config.toml
n_layer = 9
d_model = 256
n_head = 2
n_kv_head = 1
head_dim = 128
d_mlp = 704
vocab_size = 8192
activation = "swiglu"
norm = "rmsnorm"
norm_place = "pre"
norm_eps = 1e-05
positions = "rope"
rope_base = 10000.0
rope_fraction = 1.0
qk_norm = true
attn_scale = 0.0884
bias = "none"
tie_embeddings = false
parallel_block = false
init = "uniform"
init_std_qkv = 0.0259
init_std_o = 0.0259
init_std_up = 0.0259
init_std_down = 0.0156
optimizer = "muon"
lr = 0.0132
lr_mult_o = 1.67
lr_mult_down = 1.5
beta1 = 0.95
lr_head = 0.00979
grad_clip = 1.0
warmup_steps = 33
schedule = "wsd"
decay_fraction = 0.392
decay_shape = "square"
final_lr_fraction = 0.0
batch_tokens = 65536
seq_len = 512
doc_mask = false
train_tokens = 674800000
steps = 10297
dataset = "wikipedia_en"
Each number is 500 + 40 x the weight over its row's rms, rounded and kept within 0 to 999. Layers, rows and columns count from 0. Numbers have three digits each. The size before them is the row's rms in percent of the matrix's.

# layer 3 attention output, 256x256, rms 0.216, rows 0-99, columns 0-63
093:448474540527491529502506451524473478422574515505608459505469549535487576531412546490483475510531420515494499524485505523532564547478529518471504457561547469523495520557522458510461513390537503
103:463509506473470552539544560474556555505582496533587543491490551528523458450470581525610483546556568470548545479501468531506534470500527521476447469489485447515465471533554466474552502473589513
106:521511551515515494509519450471510540504501472432399431614451519531530479473518495536487344475523471530485512466466468445538477447466519558434507485481502516518514487487448583585476447536459585
095:473564515565546508457485540490560534419539461572489528550519478525448572529522515484470507528382463514552503461469478524518507542495560529450488462512466469560448424526500510490487505473479493
096:479542552482507505537518465563488518562574484462520512529470584553520504466547484459472517490472468535525563485549479464609478566464520464396526459529507496556501589530407515506513565494482477
104:439472497523645473473492454466553424548474480447518586525567516491468511488536487540537502529480570547566528476486570498506546520536494482509513499490496572486459460485554495493445494400561518
100:414492504521468490487417478512503458520493488558491483530451503492529467451530458491486520532530435581543453552468468530433467487519454453492448601390535479503537499509430511430478553561443517
092:460464516506433449442566509466539443505509493538559581551486521523508465512557443554551530487529484433449560539505561552495470498477547461528476448496593520474469460509482477519518512585538507
090:533543617582515470472503510470480471539438433498519485481547497432448509477575520501552494567543504507543501496500517563500530459517507550548486452453513460442479556468472493501456469535534529
098:469478495523514519499501555576522541470519396529505484509518431506520486517517500511495420532480440554511571430450468531511463411430445585474470434533446482498481571496502464466420503501540406
097:522444408509464493458490551523544509460535481592534501572528514549475527578534491487435560421439541554533528505450546533514481505581529503492450584501563510536538505572531446561494477483423569
093:425509521549450536500489512491497509577471433489508526519430534483471506441541458435477431513442500465559579492491555483455426475473556490544482469464590573461553498493456470541538495467507520
101:502504494478514541548488446533470565496497522485469555434536586503568535438509457421499554486457442521447494452474517571512454453510524485485498435478447493510494556564551443478529505470504454
104:431472508513500446490453449496523497491557485499567469450500446443526448481534529526519463568453520484484555495508469504525511524445469486549469540471491511549466489477486413543497469476464539
096:488543489492491549448479499492492541453552511504431464449411527536425437468541498550558476554513552504493521541524464471607486568513492483492423513565487443464583456437449428469538485489482513
091:531455517453512451418498468485580498458379441525520517464578471553498586535496453485495448503433527495464540466528529572402471521498416521515384493484480488523462523541488534518507538488501468
096:513478513487503575447468550471471488514499487518436529508458471427495491543501530468489527494541518538510515488474499536460555497541558531501468466465446534414562510564457525486492500477564509
101:531499394564464578455410471476402476470482450533570493596512548471509455536510471465517473456464556433543495549488431480529573454482495541534477498506517548527498460567458512473486539458515520
102:489491539520454539608500467508493488479537520489543431472520522496516525506399542432535493566516472529558558488487494506473541517514492437524498503492415509463536439542527393501524503455496496
097:528467539517514486548518514521515556596457533493533453408370504486540484472489534537481397524523490597561521444556505542438493499500535518506479523524474541537416520506513514460532545514501472
094:500468513461505420522530514584469468501457485454536397533512517451464484504506509517432523465477378480524458506458508588448521497521519492543521432500513584522601530546474519552468488517466540
096:500423507538515523520505494508529534498562447513517491480495562540545561451492504559442442449460542462497525522504512457521441456545530497486559534496474555550487508433497454494569433572506489
100:535518539480522515521434521509507500507516527557487515600484484598517556521446448529451450543482395473518472592494487544495509467551481461499494513544543458444449417496441469497539457546481478
097:507449453563547445542461470556433434452500528439449550495494523525500493503550510506557572542462503480531538504409505470471517508503521581485446468500509480451528609468505569523405510478513498
106:408474528581495512438485530451426521509487533449520512511454472499471545456503464450469459549578519476564527524510501482485521503546480498498475466521517413475546540569546482482500518497467484
100:554419459511486469426444536461479504566416523508518502539529549538501420492496500570566523563482557438505534538485478527488546463528478502495495428514548494435508485499429478534584512561511519
099:534463520597470501501485448481546574576489493513542518458543443553425540521468511514507498502526409544502577580429481545475528466510483468472512420515572438461482458440483517476529462531509520
101:538520452462510513482453525484522501439494535464436475471565491515517490491463513508549519443513546514503494521470525453489606548526507488480534562492463555499490514513519546461494511490422543
099:469541479484437543494463504447415571498476515473500519461549506576547476479541422491544438546502497507568543540589423485470522481500399487479471517484545460496467538523543455497481498515510544
095:535559437561479371526520462512499432546471541466510564446439500466566440470476523521508439471558545541491456503509464543546563486508473505513549573533470450483562476502503484503548438442526489
100:476490583475473492474537409550496502542488498522552534523536461502441494584458541432517520459590491534536539444462441587489460533503512461496490483526533504483448476502572507608516533488554541
109:552454498467482489542440414474551436505483540515499495513446466482448466516477486460482480498447514548508560542562485443435504434545469398543440530512488504563471554460507481482482492494387482
089:520531530529470449560442486495546495488514538500501481408548508475456515498489516480504415528524509541526482523385513506497531552484518584548471513440547401559504494520518495535495535410476502
144:523497537523476527495481479520462493489480512558501464496409514551469498510564452487551524512506473560544469506534491515496479505575511504487514529517539558577538506527475543401495488574518533
096:559489498556531477471479512491527534524468523503506563500483508474476542487479486463473513506477491505561437558489536499459524520451496457458561524588553491498526507509508449544429447531504486
101:446528480448498522441516481469470457524452572477479450566418470508496549521413549479535474486459541460484618531489487488556509490492429462476513449476494554525474562496569488479516502545430451
094:513432546439547549480449462421454520503466507541493411521495433454486528503473514486501533505480508514564594492480542492467489501478481558481466553470474492500539483543473511512486479494572480
101:480490490514394520451518495471457414562534526614520528515494494514508501523473468422503535462516553475459437488473494569512476472483552531541433470521491474536495413555459565545549503451491514
104:548411443529504498504462533545510504531468538493496601547496538580440526571544489461453510544531531474554552467524521515548469458505507530500471451557499516476405423596514471537528524473488473
095:449440516413503476488488434513529525510523489461538498427529464524496511448521471450475514481571525411529530449540484510536471506480544483552493506438517538504507528544534512490536507517479478
104:483427517484518472474456493514557613461497564523451477478459492519496565442431481464435448517497508493544461522456437515451401539559474531426483591515541564458502547415542556518536536519536432
112:515554462470467539414490516510545515453567416456488578419493478467545504491531488473518547522465529475503541522446503540465536519500463469497591382483413508562520458502500485591487502510450515
108:582559422472488448511470451489457468551533392459431555524500593519510528517524450595494569564531514516512518507539481488428621540492542492526460560480518495481487488466543428485429526557542514
096:469477531465548488488496545521516487472470536521473466560479524483442497453531469469476521523514522526512478462474448474475537479502497453525521521524504474470480499515490547477516518518508474
096:529487567483433541434520574575548518491488485465463500492576461473472471507457462494490466486532540527486462491570508532533490550505478439506492540563574550419469468575580508547439510475429483
105:489450473524477477527510457438481497505487465567473505536463519485453495460475544477454482540509468429559472578502573477439553472553488474546514471483487569580480499504461449510545500571546475
097:491480428464511531452506491514484489526551512518484512541512554514436469534523515483415448490501487485579521472502466565548537527491481471561499502601536392491482538464588531549522570433523503
100:535546506513587488435557510461527467550422434534495518460456444569517450475450484579518498455493534475413475485532480539525492464408501480482473525571480457451470487523463513512505463471550518
104:524528556514553550487396478565482555530540481514522563570466564531465516500552520447563454447499516473486577448554530464569489503516468513558471547558451517556479526478539499511588435470529542
096:466533486556513478453521455449572542555509525536536457555469435545620509547539421568525491553455461469473491494496471559496540529510495522489432508404475448512578503469498506518527564536508510
103:516487500486498520503441473486479486489538491560587525461503482499517535453587564514521572534488512489556431437423462540457503433505509529554540535474410480605557464547492550464438509466423425
099:546522482551600487506484402521467470493489454435446432531443491559495500490507446448489536488460510557548497527491460488548487427491510524457556412450588541536452547505547545532506538477563476
115:511527498479534454502486441504440481456504478458508481433488528462548425508494448488524490527543475539493456427475478492497516561528523552508568418560514527489534527467515463549480482486463427
106:522441451563495524445479506513476482453498493491485570545568498543519496500501553551518463441499521453508507519593463527455468488470516450475500557540500510451530478510542577491499465487527520
104:484529583439423436505502507485523484422502502545496505518520498473489482478484561566462471490493509493455473454443516485451449522532476577477459509547510541536395439515471502480445585477591492
096:536528565483489566467445503511456456460413507478543672480478551487480567516569468512511565484492504493515532457492498500516501535546516487557490526523484463498535488472518436494522511536485456
101:473526524422495460519532508538481558494515457460444486495548519474518493479523471496575421491473560509450539491494538551537521449491430516572474467461465570460511474510515535392521452529494551
103:546464495535377486562451532436448514552509529462515446470527433513431503463536476548475527522551477493489527489431493506486545446487480468563521370491475494510456559383549469497545464545426528
100:497468527518572512513420519628516516505477464514405506466430422463538518538543501461429504470593462589488499448518506402454501498490515545536487484380501469455442529503514503522576515512446407
107:532428514452486546534483535542520515473515405528479511503547540537508525471509557528506564497514507490455498505480553476474448496489493476479510508528540517532492510479577445528505497501479575
093:528492426458459488519419432484511510477487529461494491421503472434558505459469463484524417503478501468492447551486524568510517486493508514488494483483448497517474525527491513483472502560518475
110:541509437488452471535516578479513540448534528458558459504491503514556462496477536476478421482448497590498515476441478468534621489452512513456545411449554467557487522594520539465485549440546573
104:439516404585497483599530465472541584488504495502527544562444554491502497482511440507509576421574506586549481446548548569423520540493515439544528519469506455461449514492501513473481462508524517
094:428581433437596518434510516483486529508474498491508448533496489540485452502517538505533456508426549493481500476406453518474520569556468564563560472528520576441540466494516540471505501481475454
107:452499432515483560471514559433442535452497476481484519534471548493552497540483456472531471494422459532474463531600516480514478474513483533544453561524469481487482485563494499537472490504528459
100:474504543423474547445490480468472497572481451453503535521476460482544488503527471534521522522503509558609461576558443591503498539523521542485543575477495421492550494508494484502528477537521495
097:552494399441574516506544501508427471521498541535457535507506507538481449481508545544492514477477518418528364533484488430483535490502546541485493483533564506543491488487489429483518554538466537
096:546418592543531512445512498588507494451440479515446510504499521500532544433547509535501438505532518461483470459517490524568477475466453489489455568539505490518527469520482446489456515450478433
101:500509543485468538565522477495475529565517549548451521511431547365444525483549500495512509498444485503534492492552467516444561487454524519479501485521553448447501457553501520500513503509519446
093:501515522551435513541520521459507522520554512552519514508508531406510521534526535489508552560543505484478560433448488436521465522474450483512520497518508545484498516466491480550542443505446470
091:473523462546537542431575503471501518500518455502441459468410520408574525441522496537517513435533521519460514506475453472438484563566520542453551539534448421503436485439493414472457519473492573
097:422521450359554501444455485590537474499487503496492518540524526517549534584429561542559495550475516464496499430558525526488507520459516462544441456513412572464427495563533484414526552503515481
108:457526552471535467460445533464520478473540358494474531514555486483469481514490474471551585507485461515493534517514487437464500513497424487519469589507536443525473514514450483476533512521478570
110:526468552460558448478549497533544446454465551474486468482434450559438490416453515472520545502505523456469540496557589465461503549480504502469438501507552469512502476551506471518513471468495459
103:478533527474484513562461386540582500443584510504498455589472549487527523509555478559520478523556508460540451379493455517475491507485472538547453490580484560483520495491505597491483510431512456
102:450465434487491512513531467498508506440490504558434550585526470508521514500456520544533491504484493439512515495439560444485508558502542543558488470496534517529461504545503547524476465536442457
098:533473548503465457560484480519419435508446503453516572474520488480566538561420608526548476454492488477497455536572505567540453541502516466464444594517554427494507567492539496474523498437476461
102:528499535458403537542481451481512534437514542507539573560452485462486547483541487437521440522544514526510524445483515520526538485466488514489499463503481486529463365438508453459521492468466472
099:471521528480527446414532504473532463465517512482473447464506563507498469479488451455555434480503522436476502507539501428504511479480462460488503434563515450605498492541501478488503493465493467
095:498538503467554423475504535513488529600480464529513522426431521505467550374517543449503521487502496521439501544504582508513528437501519406549542483463524540467505531476443507515489510494486564
098:556543513453548483543476538523490589519450523535504494544440533412494484538496462471557451587523482426503493538522447501570485549488514456477514508528522484529400472505533558542472461538456479
142:527481480465518484527515523581505558519567410573486528492554485531518573529359467531449484530492513516517415508509560493482507502507488505480484486480521440500505528410527558487520474449508536
102:479577498538501479417572549511504536436521522576481482451500506550541403585513408450467526505385530477502454563495526480513589540460474526489506472619515550558455466527483464483588517489559579
100:507556456623559522529540529519487535453505496487554518467473552573476541568535405586541507510483431475489524547567480468490459521527435464528537457553506481523512534471549533471560460532480505
094:558431533587498471482493466500487513530488459460541413450434544529576462516547527537517494557544540501525476454496471487457474509501509491552541526424460533460448501614529566450509484494508548
098:550459494530531525557507520476433538503517496483480436534525428513536463510482516542460441527524408526468538500527507528528447431508363447427544458497491576459451529485527561538434487472526585
102:464519448456468524567494481537480515499513469499462458538501516505514527489542453486476510488518528587471489469452445499474504557477570459556504509506555486511533446551527442506509478459510617
104:531537521470481486482500517449507541477551478440462401566567486497487473488498495558501437520495509462490507520440491429497476514529426515545550460544483512493550566462605456518546443502489536
098:481507506570524494531591512544515451536509611469412539423505555536521516545454550470504487417487502479490524562430537523553464552435557503476502525498476520536495486470484459588508518479505503
103:484461439457527495470521389543441481489519555404421522561552549521534479494429508487503528506511525468508521483491473545511432495525490550503456449539502585507502484591442559537466485503523441
099:529508404507432487547477443570518470496508454474488484552488424452564446541586462467375516538556478527505449453461522462536502477551466486502531486510544494493474494576542533467403500517471486
112:555527451562422561495539460501498566508452499489471519521532498454516525530483496448525530482470451514546441538455524526523467510435479456520530471492481571558467483569518503541490488494403428
108:512503510487553574488503502483452527515466504499526470534443459510501543497572571558546487492471519507491519462513563561506497445525517508510390507469492540496479455536559533424543571502546519
097:460521526468544485528498479546479539495475499588472454431514540530497573519546413479478506504441498492500521416514446543528548482436492481463548516512485474477449487407529502504534462527627475
108:491505572459527483509540391532529434435533523532455453489516485437466521499507560474476524477467470510475552484548554442503498470514455485489493551532489531457464479556512458557509511509514484
098:543544502563528528466553525539426513476452511532438466567452502527534475495470544549476484410486550517493532549466512473426524497503468445443545518481456460516470474589469472506462465435468477
097:463519472513494546498551556553484504454524546472586524547513493500469529545544477472417475489527454477527526533414448492599584520574506538507451458504486534480557508612532479442416556513475466
097:512474478465466425499480537581423485528534538459575550501467426538457506450472511490559441465453462480541448575529530425486468468502499474537501500516437463523522551499472515529510537506508511
102:615459535560557487525609420493463544523467523474519518549451447495454492522467483503464566483410577506463454534551580499582473540537542460572542466472491542487503533503576585497456457484493520
100:460568495437432560480448487455515576497507540523495383455477499506469568494506447530468480547526510464521522504454510482521538520491522446444414458525502494478550490553517478411449536471496478